Part of a small language model's weights.
Size: 12 layers, 4 heads of 32, MLP 512 squared ReLU, vocabulary 8306, 4.52M parameters.
Architecture: RMSNorm before each block, rotary positions, no biases in attention or MLP, embeddings untied during training, normalized queries and keys, local attention windows, paired heads, short convolutions, capped logits.
Training: a variant of Muon for these matrices, 122M tokens, 5106 steps.
Each number is 50 + 12 x the weight over its row's rms, rounded and kept within 0 to 99. Layers, rows and columns count from 0. The size before them is the row's rms in percent of the matrix's.

# down: layer 6 MLP down (transposed), 512x128, rms 0.0288, rows 61-87, columns 0-127
# up: layer 6 MLP up, 512x128, rms 0.121, rows 62-88, columns 0-127
down61 097:71 50 40 31 34 59 38 64 40 57 58 40 59 42 49 66 35 40 43 72 43 37 60 57 39 28 55 38 50 40 67 43 35 53 54 51 33 35 36 49 22 58 50 42 40 63 48 40 44 54 60 55 42 48 48 41 60 49 49 41 55 53 48 30 45 30 61 72 44 36 51 49 38 43 53 41 39 49 77 58 41 52 55 54 40 69 44 45 58 80 46 62 35 48 47 48 62 11 49 44 58 53 43 64 51 74 50 42 64 80 61 49 40 37 16 59 47 60 59 53 45 44 66 53 53 39 57 53
up62 108:46 15 56 64 31 78 49 68 54 50 49 56 50 57 55 51 53 60 34 57 51 32 70 45 51 20 60 41 66 30 40 52 58 14 47 60 50 60 49 76 53 43 29 62 39 41 58 53 46 56 56 57 62 50 49 64 38 57 67 55 60 56 54 44 41 60 62 51 50 43 44 45 57 42 26 55 56 50 39 41 20 50 51 33 41 44 62 23 49 43 79 37 44 55 38 43 58 46 42 59 52 67 40 45 50 48 43 44 65 50 54 59 52 64 44 42 56 78 45 51 38 57 56 47 40 34 30 45
down62 105:55 19 54 59 48 55 57 60 50 45 45 55 59 49 51 40 49 49 44 48 53 27 47 40 57 53 64 44 41 55 60 47 50 46 80 36 46 58 40 29 50 27 23 51 39 36 25 54 48 57 47 57 57 48 32 64 40 48 42 51 46 43 40 57 30 49 61 72 45 41 90 41 66 66 34 50 67 55 60 55 53 48 45 33 50 60 36 44 67 19 64 56 51 52 44 51 69 64 48 63 64 68 49 39 59 41 58 44 56 54 66 24 43 41 36 51 35 51 48 69 50 56 36 47 37 35 31 60
up63 097:46 57 66 36 23 64 52 34 53 47 55 51 44 45 61 43 69 39 71 59 62 64 48 50 64 44 35 40 44 63 68 31 49 49 48 60 54 49 64 62 64 77 45 43 60 39 44 47 44 37 55 41 58 66 51 65 38 36 68 30 48 57 48 50 41 53 67 64 32 66 37 44 42 49 48 39 39 80 28 32 69 60 47 28 64 53 49 59 40 59 30 76 63 47 34 51 36 45 51 52 64 48 64 39 55 50 40 51 57 38 41 45 73 52 63 37 55 47 65 35 76 38 43 55 47 62 42 51
down63 099:39 40 71 54 50 57 77 35 44 51 44 35 42 34 66 46 61 52 41 35 63 70 54 47 38 58 60 56 45 71 72 58 70 31 50 43 32 51 71 49 48 22 50 48 62 63 56 50 44 44 42 61 57 21 29 52 51 45 58 53 44 44 55 33 50 55 29 52 35 45 56 43 34 60 47 41 48 47 45 60 50 69 53 54 37 51 77 37 40 38 72 38 58 47 51 50 48 29 36 40 70 55 59 49 59 34 21 36 45 47 40 55 50 36 60 60 35 69 37 54 41 44 65 67 42 43 35 57
up64 104:49 51 43 43 26 44 43 41 47 50 62 39 56 42 48 31 54 57 82 54 37 57 65 61 35 48 41 61 75 36 39 54 60 74 27 63 63 51 71 54 50 59 43 37 35 14 54 43 48 49 59 53 39 45 68 45 29 56 49 33 54 59 50 45 47 46 50 45 48 23 60 48 26 57 44 59 60 51 43 46 38 43 75 52 36 32 58 18 34 58 53 66 50 57 60 51 48 52 65 64 59 53 53 50 47 39 41 46 58 36 61 27 54 59 35 65 50 51 50 73 39 58 64 52 35 43 44 55
down64 095:41 74 43 64 40 45 39 25 57 59 60 53 60 50 35 36 50 44 48 40 36 49 48 55 52 57 65 44 46 51 43 41 53 73 52 30 62 54 66 50 57 24 43 48 77 53 63 65 69 57 57 50 15 27 44 58 43 30 48 55 50 30 63 50 43 54 32 54 38 70 39 51 46 59 49 63 41 49 69 56 51 27 45 43 48 51 45 27 67 54 38 62 58 65 61 29 56 71 50 38 67 50 72 47 63 40 61 48 40 30 52 63 47 37 56 52 48 45 57 38 44 39 30 70 57 56 39 44
up65 096:37 38 50 42 59 25 54 35 52 75 46 47 45 47 48 44 54 28 69 63 43 51 49 42 46 37 41 51 38 42 56 43 27 46 50 17 43 46 39 70 71 43 63 53 42 51 43 43 60 69 74 49 33 26 46 43 22 62 52 38 38 36 50 54 43 60 51 43 46 51 28 44 25 53 63 44 59 37 35 61 41 41 54 64 55 49 65 58 46 40 15 26 64 58 37 48 64 62 58 57 36 56 59 27 51 34 44 49 38 59 38 55 42 36 57 42 58 59 48 69 49 60 54 58 48 43 49 51
down65 099:40 32 53 60 62 62 57 60 56 55 70 27 35 50 61 42 64 42 40 48 59 29 32 41 36 35 53 62 44 30 44 39 40 69 29 41 20 41 58 47 52 59 67 57 33 46 41 38 47 33 51 43 47 26 38 62 48 64 29 53 54 49 40 43 40 57 62 57 41 43 34 45 57 44 24 47 53 51 57 52 48 44 54 63 48 49 35 59 69 70 65 56 46 70 62 49 45 54 33 28 75 40 37 69 55 61 58 48 38 53 54 66 64 56 58 40 48 25 58 48 42 63 53 54 54 69 69 54
up66 092:51 39 47 40 33 45 34 70 46 50 45 47 53 60 55 54 72 25 45 43 36 46 57 55 30 39 62 56 30 38 61 65 43 32 53 47 53 42 53 23 58 59 40 42 55 37 40 41 25 33 46 54 37 66 43 59 64 50 63 44 57 69 47 62 42 55 53 58 25 69 26 70 58 61 59 75 34 73 50 66 45 65 47 50 63 51 25 30 64 51 58 52 30 59 44 52 55 44 61 42 46 46 34 55 56 66 39 44 44 52 36 39 57 40 42 39 63 38 51 49 48 37 34 33 49 59 49 26
down66 095:35 49 65 68 49 66 52 43 51 31 50 47 53 49 35 57 50 61 61 56 33 65 55 36 60 50 36 50 51 35 53 47 52 42 54 29 49 46 76 58 45 29 43 55 36 70 72 38 51 37 74 39 54 37 44 69 56 48 50 62 54 29 42 52 65 31 53 56 70 35 52 55 46 39 53 46 47 48 59 38 57 35 80 54 59 52 60 39 22 31 52 51 70 52 25 59 26 48 32 43 49 48 49 53 32 39 59 20 68 41 61 70 45 47 48 62 25 47 49 49 52 52 61 58 45 36 44 45
up67 106:40 37 54 45 40 48 58 44 36 50 60 43 34 55 38 66 48 40 36 52 50 43 45 51 50 35 59 50 72 48 55 48 39 58 36 40 42 85 50 26 53 53 57 39 31 50 43 42 55 58 54 58 54 45 45 52 54 28 65 52 41 68 44 41 48 53 45 38 61 59 33 44 60 47 43 57 46 49 56 25 46 50 61 30 70 46 30 55 61 46 64 77 58 39 47 51 51 16 66 43 52 81 40 36 45 60 52 63 50 28 48 48 39 47 44 55 67 48 47 36 39 49 19 33 62 84 55 43
down67 103:22 44 51 35 44 42 61 52 48 39 62 35 47 41 31 44 61 25 50 58 36 30 43 34 32 27 57 52 49 64 46 53 25 55 49 55 35 25 60 58 49 52 53 65 67 67 51 30 42 59 68 69 52 56 57 53 72 49 53 55 39 49 37 62 33 40 62 61 47 29 31 48 56 71 41 37 32 50 51 39 53 43 58 62 41 75 35 52 54 46 60 54 52 48 46 63 42 51 58 61 75 53 54 43 60 48 65 68 44 61 39 50 49 36 54 23 57 56 61 65 32 59 44 30 44 46 42 65
up68 102:59 38 37 37 61 24 45 33 56 62 57 50 49 72 48 57 42 56 43 64 65 39 43 63 33 27 50 83 75 56 53 35 49 46 57 43 67 46 65 50 70 57 59 60 59 38 31 61 36 63 56 24 33 46 46 43 55 47 61 51 53 61 61 29 52 62 29 57 50 60 64 42 63 51 70 55 30 29 52 62 42 58 59 76 41 61 40 31 46 54 44 67 58 55 48 51 48 68 47 44 34 40 52 52 55 24 69 68 43 26 59 54 51 44 43 48 48 55 52 57 55 47 53 37 52 43 56 62
down68 107:63 59 67 35 55 45 51 47 53 45 42 55 55 52 40 45 53 45 67 64 62 24 65 65 59 50 51 54 52 44 46 51 41 55 37 38 64 63 49 53 55 26 66 52 58 38 35 55 35 44 28 59 72 39 54 25 19 32 48 45 39 61 70 47 45 41 51 64 61 46 41 54 51 41 38 59 33 53 50 61 39 57 55 51 50 59 43 73 44 53 56 95 52 37 54 43 60 66 60 37 59 50 45 38 32 56 50 55 61 66 72 72 58 42 39 67 39 39 49 44 64 38 53 31 48 47 60 26
up69 084:48 42 65 54 39 59 56 33 42 44 39 54 48 59 46 17 62 45 60 60 62 40 66 52 53 57 24 65 52 73 58 52 58 55 60 41 51 29 47 56 54 56 51 51 73 40 49 45 52 66 55 31 61 38 37 63 43 50 68 59 72 39 32 56 69 42 65 34 78 53 70 49 37 50 38 50 69 46 49 51 38 61 46 61 64 58 56 56 46 56 28 51 64 41 34 65 48 61 50 47 46 49 42 72 89 33 43 36 47 53 45 41 66 40 46 33 43 33 43 47 49 51 36 66 43 36 58 46
down69 102:51 42 58 40 57 57 71 54 69 41 67 61 63 45 55 56 39 51 54 56 30 49 26 36 58 45 49 44 49 64 41 56 56 53 34 61 49 60 60 22 51 59 43 34 55 57 35 30 42 49 24 63 70 49 73 39 64 57 59 68 31 36 53 34 48 36 48 39 40 47 33 39 52 48 61 53 41 64 45 57 57 58 67 40 42 61 61 63 59 51 67 49 19 46 71 36 40 58 55 39 54 42 23 51 26 45 79 56 57 63 40 61 40 42 36 60 49 43 56 57 51 47 49 69 41 39 40 44
up70 098:55 54 44 34 54 58 35 23 40 55 47 52 47 41 53 45 46 56 42 50 39 57 46 50 38 75 49 39 57 52 37 51 59 42 50 65 40 48 63 34 51 55 32 57 52 82 61 29 53 45 61 67 35 29 71 55 16 44 52 25 68 57 55 52 58 64 39 39 51 49 46 61 48 60 34 52 68 35 28 50 43 58 54 33 51 58 43 55 60 58 42 36 39 42 31 18 54 42 50 37 47 43 37 36 41 37 65 67 73 41 56 40 36 52 55 43 52 27 63 44 37 53 31 38 46 47 37 54
down70 097:55 54 54 40 46 60 45 60 33 49 54 55 64 40 57 30 55 77 25 59 57 53 55 49 45 43 58 45 47 48 56 41 54 51 51 32 61 59 47 42 37 62 82 38 36 49 52 50 40 38 16 56 53 68 41 59 83 47 44 58 44 37 58 36 43 60 53 58 50 49 58 69 62 41 43 44 49 73 71 69 51 39 50 56 60 75 35 61 54 56 67 35 45 65 53 69 46 59 53 26 55 53 61 61 49 40 57 44 38 48 44 48 44 35 51 57 64 63 41 70 55 60 85 63 32 58 47 35
up71 107:62 63 49 29 60 34 46 43 50 86 29 64 52 44 45 48 55 38 59 46 32 59 38 55 60 54 35 37 62 60 31 42 65 19 55 58 47 46 41 64 35 34 55 49 33 43 69 77 61 28 68 60 34 58 36 42 68 55 37 66 47 42 42 39 61 56 56 37 40 42 57 42 51 49 74 34 46 57 48 43 66 49 39 49 50 56 35 59 51 48 46 39 61 46 58 43 39 42 40 47 47 64 36 35 64 76 62 50 35 43 46 39 40 45 68 45 41 40 67 71 40 56 49 51 47 43 42 71
down71 110:40 46 62 70 25 67 54 51 63 54 46 59 46 70 51 53 57 30 41 54 28 50 19 35 62 34 62 48 44 50 31 52 56 46 41 54 54 39 38 76 26 43 43 53 42 55 59 56 61 23 51 52 51 33 36 48 54 44 48 47 52 48 35 79 49 77 51 34 47 40 34 49 54 38 55 39 42 37 44 56 44 47 41 61 27 29 38 58 71 49 28 53 51 42 58 52 42 36 42 42 36 70 64 49 47 43 63 34 42 35 52 36 49 39 42 56 56 25 41 67 30 51 57 59 48 50 36 45
up72 107:60 30 63 63 55 55 51 51 28 40 39 46 42 50 48 56 48 57 32 51 54 58 70 62 61 37 64 52 48 49 65 56 65 48 72 45 32 55 38 42 58 45 45 52 30 43 61 66 47 61 68 55 59 62 38 47 55 42 77 48 62 54 37 59 24 57 36 37 42 46 65 43 41 67 40 38 51 47 32 39 34 51 41 81 59 49 58 31 59 54 53 46 51 58 69 43 45 52 40 48 59 55 44 38 45 35 48 79 51 42 64 52 41 60 71 28 41 48 48 89 45 29 46 40 33 48 45 35
down72 105:44 59 54 35 47 45 40 76 52 41 50 39 59 27 67 22 37 41 51 52 67 69 58 61 61 56 39 70 50 56 54 72 57 54 40 26 32 52 47 61 79 38 45 58 45 40 48 52 58 60 23 53 54 56 41 90 44 41 54 44 50 50 56 48 46 64 39 36 27 32 68 54 46 48 54 43 59 57 58 38 60 50 36 54 49 54 41 63 57 49 77 48 53 46 43 55 61 45 52 48 28 22 60 42 52 45 57 36 57 60 43 62 74 57 45 60 53 53 36 42 61 64 36 52 34 53 50 63
up73 091:46 53 62 34 30 43 49 69 45 41 55 73 46 51 50 32 35 42 42 37 57 54 65 70 44 57 49 40 42 44 34 58 51 68 36 49 48 61 62 44 55 47 50 23 54 64 65 44 64 65 58 48 51 57 45 52 69 39 40 51 26 32 41 39 56 34 74 53 53 54 73 54 67 49 60 32 23 70 59 21 43 48 37 49 57 57 62 65 47 46 41 42 45 39 44 49 69 41 39 63 69 32 51 72 47 33 60 53 65 59 48 45 22 62 42 60 73 59 39 50 54 53 57 56 44 41 50 57
down73 094:55 56 60 80 61 46 54 71 46 55 57 56 47 40 58 49 51 54 47 55 25 52 50 54 57 46 55 48 48 29 53 47 30 50 37 48 34 48 50 55 44 61 62 57 23 48 18 29 57 54 27 61 69 54 45 42 49 31 49 32 42 53 54 51 46 54 60 31 71 31 45 60 61 50 64 57 51 44 38 61 54 74 56 64 78 44 45 71 36 55 51 60 61 50 57 57 52 67 36 53 60 27 51 46 65 64 62 52 46 72 50 65 42 31 39 44 82 27 49 45 40 47 47 60 35 49 40 55
up74 107:27 52 39 26 44 55 49 48 62 61 46 29 48 49 43 59 56 39 46 59 17 47 51 46 50 71 46 61 43 48 53 61 56 54 56 56 50 58 43 67 54 65 78 47 57 50 56 36 57 13 57 45 69 38 68 68 61 55 63 68 65 22 22 44 58 46 34 56 54 44 71 35 55 58 65 43 47 42 52 46 55 59 48 44 50 51 59 35 53 46 41 50 64 68 50 56 33 38 64 77 52 31 47 46 38 57 39 37 46 39 50 48 47 41 32 51 68 68 25 40 53 61 57 56 47 57 51 38
down74 104:74 47 53 50 33 32 76 59 41 53 49 33 51 34 76 46 42 74 63 54 47 43 71 47 70 50 49 33 57 40 54 52 51 41 76 59 49 39 37 60 57 29 30 60 40 48 60 44 64 76 45 34 54 56 36 38 59 60 38 42 32 68 57 48 44 51 45 41 52 43 41 45 58 53 62 58 64 49 45 32 55 32 42 41 44 54 60 52 40 67 52 48 27 58 51 50 48 52 34 46 69 73 43 54 55 36 50 78 52 52 59 49 35 60 59 41 36 27 42 44 31 38 69 32 44 51 47 34
up75 087:43 38 52 40 35 60 63 57 33 47 45 54 27 45 45 53 35 38 38 45 49 27 48 35 51 53 59 45 38 55 43 34 62 45 51 41 71 45 74 33 64 50 69 43 71 44 53 70 27 73 58 53 50 59 56 67 45 29 84 56 51 80 55 46 54 32 39 53 75 37 33 43 59 47 55 42 45 63 70 45 66 40 51 61 52 39 57 56 50 64 54 41 46 48 51 41 59 44 62 60 37 36 57 56 49 39 32 61 48 38 47 67 57 65 30 60 43 64 43 51 42 54 40 43 57 69 43 71
down75 091:39 53 44 68 48 49 51 41 44 41 72 55 63 29 54 40 46 22 66 54 40 53 58 45 73 65 46 55 72 58 40 35 57 52 26 54 68 44 39 32 57 61 58 59 54 62 39 35 53 46 45 65 50 67 60 54 49 66 33 60 57 64 34 75 30 72 57 42 30 42 45 34 73 44 39 59 48 44 51 39 59 58 47 48 62 35 43 50 46 36 59 47 51 36 60 49 37 40 42 46 42 62 64 55 46 41 36 62 48 53 65 59 32 55 59 40 72 60 45 35 45 53 82 53 51 22 52 63
up76 117:38 22 37 54 71 63 44 53 67 47 60 62 40 54 67 36 59 43 46 56 50 37 47 53 45 47 58 59 55 46 34 48 56 70 41 43 43 52 68 69 54 68 55 50 42 55 62 51 23 63 55 27 51 38 75 51 42 50 74 39 51 37 48 57 69 42 37 54 43 57 56 45 49 40 48 60 49 40 47 62 21 41 48 35 57 22 45 74 50 61 42 28 59 50 65 58 56 49 46 57 34 34 34 54 35 66 48 46 46 38 72 39 62 45 52 34 56 34 47 62 68 71 48 75 56 42 36 57
down76 112:65 32 50 37 51 52 69 64 52 57 48 59 45 50 34 51 47 21 54 45 73 44 35 52 45 51 72 60 50 64 40 43 28 59 64 57 32 76 42 64 21 43 52 61 42 51 34 43 60 60 57 28 64 38 59 56 51 69 28 53 77 35 39 47 39 58 74 51 66 42 37 44 54 33 52 40 56 39 42 28 52 43 55 55 33 70 41 65 62 35 50 44 50 48 57 59 44 66 50 34 41 40 50 61 40 54 37 66 67 39 40 64 36 64 38 59 40 40 56 45 53 58 46 50 36 43 42 55
up77 104:46 46 61 24 47 58 70 48 58 41 33 58 53 53 61 58 43 51 63 47 66 45 48 37 70 39 32 33 74 49 65 26 54 43 41 45 57 59 64 56 46 37 61 28 51 66 48 63 40 42 48 54 61 53 47 36 59 62 50 48 50 41 60 46 59 49 59 45 56 43 69 53 44 40 26 62 41 59 33 50 41 54 46 51 63 43 41 49 54 21 73 77 65 66 51 73 23 41 26 43 43 59 44 54 34 42 42 57 47 51 41 55 45 65 68 68 63 49 63 54 56 65 23 43 41 63 33 43
down77 101:40 34 65 60 69 57 60 54 47 34 32 57 55 52 54 45 40 49 29 49 48 40 40 45 73 24 40 06 47 53 45 55 64 58 54 58 58 41 51 50 35 62 58 36 39 25 35 41 63 46 53 43 44 46 52 50 40 57 37 62 47 50 52 46 50 26 62 51 47 23 63 53 32 63 61 46 69 65 64 60 55 59 46 63 50 50 28 65 64 38 37 38 65 51 48 56 44 56 42 41 68 43 34 32 54 34 47 53 32 47 28 49 50 42 40 40 40 64 43 43 52 67 35 50 37 69 49 72
up78 096:27 49 73 42 70 50 44 31 41 59 57 44 32 52 49 48 41 48 60 64 65 50 53 56 47 36 50 53 56 48 60 56 66 48 68 59 66 78 56 47 55 47 56 44 40 56 49 43 41 73 58 56 49 50 32 25 45 44 56 83 39 46 30 49 38 49 30 78 48 31 46 45 53 34 58 52 58 42 49 67 68 46 83 48 48 58 22 45 49 55 64 15 58 58 46 45 46 51 58 64 45 59 55 58 51 71 42 61 55 26 48 39 43 37 62 46 38 46 67 44 55 47 50 35 43 44 58 46
down78 101:46 36 71 55 52 62 49 62 56 30 49 28 57 29 46 37 47 54 34 20 59 50 53 52 44 43 69 61 44 65 38 48 58 50 46 53 54 45 35 36 48 55 59 59 43 39 53 32 22 59 61 65 26 57 31 36 60 59 34 60 55 37 38 57 50 62 38 54 37 54 64 55 27 52 74 50 51 51 45 53 56 30 38 40 27 55 55 46 37 65 51 46 70 37 66 27 25 38 52 23 61 46 34 31 67 63 58 43 57 58 49 31 56 52 54 56 42 51 57 40 47 54 59 43 50 33 36 59
up79 103:50 28 62 53 60 30 44 66 42 46 76 48 60 48 38 61 62 37 53 51 51 55 52 67 47 53 58 44 50 57 40 49 59 60 66 75 49 58 54 47 44 59 67 44 38 40 35 67 40 64 44 70 45 42 54 54 60 43 60 46 55 22 62 60 50 69 33 54 51 50 50 53 57 74 56 40 35 61 47 58 51 44 62 54 42 22 25 49 51 25 59 70 51 60 24 55 48 53 24 55 63 69 56 63 54 44 59 60 77 70 41 48 70 44 29 51 57 49 55 59 35 40 37 32 36 42 49 52
down79 105:52 69 37 46 52 63 40 37 52 62 42 64 48 42 59 47 68 67 56 48 52 44 70 43 50 71 54 41 40 42 39 55 48 58 50 51 58 60 43 47 73 35 37 58 52 43 64 46 38 59 57 56 48 60 53 62 27 54 44 64 56 52 29 44 35 44 65 50 34 41 37 48 74 58 54 43 49 52 72 67 30 53 43 60 40 53 64 73 37 61 44 64 35 44 46 49 38 46 95 55 50 27 57 58 66 68 41 46 48 32 33 56 51 52 42 52 40 41 56 55 85 47 54 56 36 64 65 29
up80 091:57 28 40 61 54 31 73 44 38 56 63 19 62 56 56 49 50 54 44 59 49 39 51 75 48 55 39 31 41 73 67 56 53 61 28 28 47 63 69 63 64 58 56 53 30 45 53 46 51 51 65 42 46 77 43 56 35 68 51 43 61 46 49 44 39 58 45 58 49 48 67 66 37 54 44 42 64 61 53 41 38 37 25 49 48 49 54 57 58 50 50 17 52 32 44 57 63 42 64 41 53 53 43 46 39 43 70 44 57 53 54 24 45 41 47 45 34 39 29 62 65 59 71 69 57 50 49 54
down80 091:53 55 58 44 70 37 46 32 55 53 61 77 48 42 53 50 39 62 58 43 67 59 24 51 47 59 32 51 75 46 35 54 31 63 38 42 61 29 49 48 60 59 38 47 60 48 36 44 46 48 35 43 47 53 75 57 50 55 70 52 56 71 66 44 36 54 58 62 40 36 46 48 49 55 46 43 51 52 35 57 46 45 44 52 47 65 46 61 50 65 40 83 69 53 69 61 79 48 48 26 47 49 74 75 38 46 67 39 42 58 57 56 57 51 21 53 31 61 46 54 53 37 40 43 58 40 38 69
up81 102:61 51 58 67 56 42 58 44 63 52 60 49 55 61 87 53 54 65 61 67 55 70 59 47 42 58 35 56 45 51 52 47 54 39 33 64 54 68 62 59 44 44 44 52 67 34 46 49 45 31 63 57 35 37 56 60 36 54 35 51 59 28 55 57 50 53 77 41 31 58 52 63 57 73 52 46 29 56 45 39 52 47 57 47 60 43 38 51 54 58 40 35 74 19 39 67 43 51 72 53 50 56 63 63 64 42 50 52 53 10 48 29 60 52 58 59 42 51 55 34 51 50 62 60 64 66 28 48
down81 104:53 69 35 56 49 53 64 71 62 36 38 60 50 52 45 51 55 43 36 53 43 47 31 20 50 39 35 57 26 88 51 47 75 40 32 41 46 54 67 51 61 50 37 48 59 67 58 47 54 46 63 54 47 60 56 50 62 64 69 52 66 35 55 62 43 55 70 52 55 40 44 41 41 49 55 47 45 33 52 62 41 73 43 59 39 38 61 35 64 57 30 49 69 61 35 66 50 43 77 49 38 46 27 57 51 48 62 31 53 61 47 49 56 45 68 48 63 68 32 60 49 43 69 53 54 49 31 62
up82 095:46 43 65 52 46 76 67 52 43 48 59 58 32 57 49 38 50 36 55 55 51 65 62 45 29 64 42 61 40 52 47 57 59 45 60 68 42 76 62 44 57 57 49 51 53 60 35 27 50 73 73 62 74 49 61 44 64 56 53 47 64 42 51 44 61 48 50 36 61 67 66 73 66 52 56 58 45 61 34 44 48 44 53 60 43 54 52 12 60 50 40 51 50 48 55 64 18 61 68 35 52 33 37 45 50 42 15 45 47 22 66 43 57 34 43 51 39 45 55 46 47 57 43 46 45 60 60 51
down82 107:37 60 37 53 58 46 59 53 56 51 39 56 78 54 39 52 52 44 53 54 45 54 51 76 32 36 55 40 72 44 49 54 60 48 51 34 47 41 54 54 51 52 48 55 59 40 57 63 48 44 67 26 37 55 45 61 61 62 63 63 65 50 75 54 54 35 41 61 57 21 44 37 54 26 23 48 53 58 60 54 54 49 24 58 65 42 51 71 25 50 53 42 39 51 37 33 61 36 41 43 40 59 57 56 62 22 72 60 59 32 62 56 48 48 62 36 41 31 76 41 40 54 36 57 39 47 61 34
up83 084:59 45 52 50 75 50 50 74 63 71 69 42 71 60 43 67 41 61 61 50 36 54 42 68 76 38 74 45 40 61 58 49 57 48 48 61 67 35 53 47 43 64 47 41 69 52 43 17 42 64 49 37 50 53 13 40 63 28 58 61 66 39 33 54 59 42 34 39 62 42 38 56 30 65 46 54 48 65 47 49 38 71 46 57 53 63 62 55 40 40 59 51 34 44 49 48 49 32 56 39 31 57 55 41 63 32 47 46 44 47 49 29 50 37 46 36 44 37 45 66 59 55 59 50 45 38 53 58
down83 085:42 75 59 28 36 27 44 39 56 29 60 67 17 45 40 44 55 65 41 45 56 65 59 65 49 37 42 60 44 43 52 40 52 58 44 53 34 41 47 45 54 42 57 56 55 54 47 75 61 29 44 55 55 50 64 52 38 59 53 63 61 52 49 48 61 53 61 63 39 42 83 42 52 36 35 57 58 36 56 72 50 43 39 46 78 17 42 29 51 45 55 49 61 48 50 34 47 44 30 66 39 46 48 43 57 51 53 44 58 77 49 56 51 70 44 22 49 59 50 47 46 54 56 66 62 59 43 38
up84 091:33 55 51 55 57 46 56 32 35 28 56 48 41 40 40 55 49 25 63 50 56 62 71 47 60 56 49 34 44 52 26 45 70 44 60 40 65 47 55 35 54 44 62 36 56 43 48 18 46 36 46 60 41 51 46 63 52 49 64 61 52 56 40 32 37 47 73 56 48 35 40 42 64 65 52 62 46 50 38 59 18 59 36 54 52 42 59 49 59 49 63 51 53 63 34 56 45 29 31 80 50 58 45 76 75 60 45 49 48 48 25 56 74 57 52 52 54 46 41 56 54 42 31 49 40 46 75 66
down84 104:64 56 55 31 73 50 54 54 45 64 29 58 62 56 56 40 60 35 68 46 57 33 34 40 49 60 46 58 54 52 66 46 55 47 38 66 44 54 40 76 29 36 57 67 54 54 53 50 30 33 73 41 67 26 75 44 34 59 33 33 36 41 33 70 38 47 47 57 68 25 55 48 38 54 45 48 57 52 55 45 55 48 47 41 36 57 45 50 55 56 43 53 32 35 59 50 41 57 73 33 60 46 40 53 46 52 48 61 64 35 38 46 45 45 31 51 55 49 70 36 39 32 41 53 32 19 53 40
up85 105:37 64 35 50 37 32 31 38 63 48 47 36 52 55 56 49 57 48 39 38 38 37 41 49 50 60 47 39 86 53 34 59 52 46 77 51 53 60 42 44 37 65 41 51 43 55 59 48 48 44 52 45 45 74 40 62 51 43 58 59 50 47 62 44 65 75 62 45 38 42 37 43 50 68 60 65 29 35 34 38 57 39 53 49 27 13 60 71 36 64 25 46 41 58 28 73 59 49 47 44 71 50 32 44 42 51 43 60 49 51 49 40 43 62 52 54 40 36 50 63 46 34 64 61 54 31 39 56
down85 102:75 49 61 58 49 64 49 45 39 67 68 62 42 68 35 44 45 47 18 43 47 45 59 29 50 33 37 34 51 45 47 63 50 57 38 53 50 34 75 43 43 43 51 47 45 49 44 41 56 47 52 57 47 40 57 55 70 51 50 37 48 37 40 56 61 71 52 73 41 39 54 20 64 54 41 56 53 63 60 56 42 60 25 52 53 33 64 55 36 46 60 41 64 30 58 56 55 55 66 43 82 62 45 68 56 41 47 68 48 83 58 48 62 69 60 48 57 53 50 68 53 59 61 69 43 61 49 65
up86 100:48 40 34 52 60 43 54 70 50 55 45 19 43 74 66 55 71 43 30 75 49 48 61 61 60 69 60 73 45 66 35 53 58 56 62 48 29 63 49 63 42 60 64 78 38 49 47 67 42 75 53 70 48 37 49 56 74 37 63 58 56 38 75 57 56 54 42 73 53 46 57 29 30 67 51 42 52 53 58 54 75 45 64 35 67 59 50 56 55 51 37 36 50 56 34 48 44 51 58 56 54 46 56 49 42 56 44 48 57 56 54 43 46 60 51 52 87 56 50 49 45 44 46 51 51 43 40 50
down86 098:56 47 48 53 78 56 66 47 55 42 32 46 60 30 50 34 63 37 68 21 37 32 47 49 38 48 47 46 37 73 46 57 41 53 36 44 57 61 38 21 54 57 39 67 55 52 58 59 38 54 45 41 31 47 63 37 54 38 47 32 39 47 47 52 64 62 55 50 64 46 48 57 67 38 50 38 77 47 60 32 45 56 62 46 55 69 42 44 42 68 56 49 47 42 55 36 37 58 68 39 37 60 47 51 44 59 75 52 49 40 45 78 44 66 68 74 58 29 42 70 44 68 32 53 55 56 54 44
up87 107:32 49 44 51 45 44 45 39 51 41 39 61 62 47 48 42 48 55 60 43 48 42 60 45 31 61 61 63 55 69 49 44 45 59 83 35 42 49 56 51 39 73 53 55 16 29 47 50 46 58 57 44 43 60 39 67 76 57 60 54 49 43 35 41 40 38 49 21 32 66 58 47 76 47 27 40 28 59 68 43 51 42 70 65 54 30 50 54 54 49 65 53 55 47 29 45 58 52 45 46 39 57 53 46 30 60 55 40 50 44 69 41 50 48 69 34 58 78 30 50 53 35 47 34 45 29 50 46
down87 102:52 34 65 52 62 35 65 49 45 35 49 71 54 52 39 47 39 65 59 65 56 75 64 43 65 53 23 49 26 60 34 60 45 59 49 44 57 62 50 41 44 56 70 37 63 51 60 53 50 22 27 63 56 54 37 56 54 52 42 44 41 35 62 34 55 41 41 51 55 42 45 43 59 39 68 83 56 45 79 54 63 39 47 51 30 35 51 50 50 54 48 50 51 47 33 36 51 42 59 57 55 40 36 44 61 52 69 50 80 58 64 74 63 51 38 43 47 58 36 68 63 48 42 45 33 68 56 41
up88 111:42 47 59 36 49 70 35 32 42 59 53 46 52 61 60 26 35 33 48 54 60 34 54 61 40 59 51 64 42 66 48 51 63 45 55 37 73 44 61 53 42 48 65 70 42 52 39 12 47 58 67 39 46 63 51 25 62 54 61 49 47 47 60 42 44 67 53 54 34 43 60 57 55 72 42 59 33 56 32 60 35 53 21 53 42 42 44 47 08 52 34 47 44 50 46 47 55 56 48 81 46 55 44 52 46 42 49 60 58 60 36 33 62 55 46 49 42 55 25 58 42 36 39 52 42 46 68 55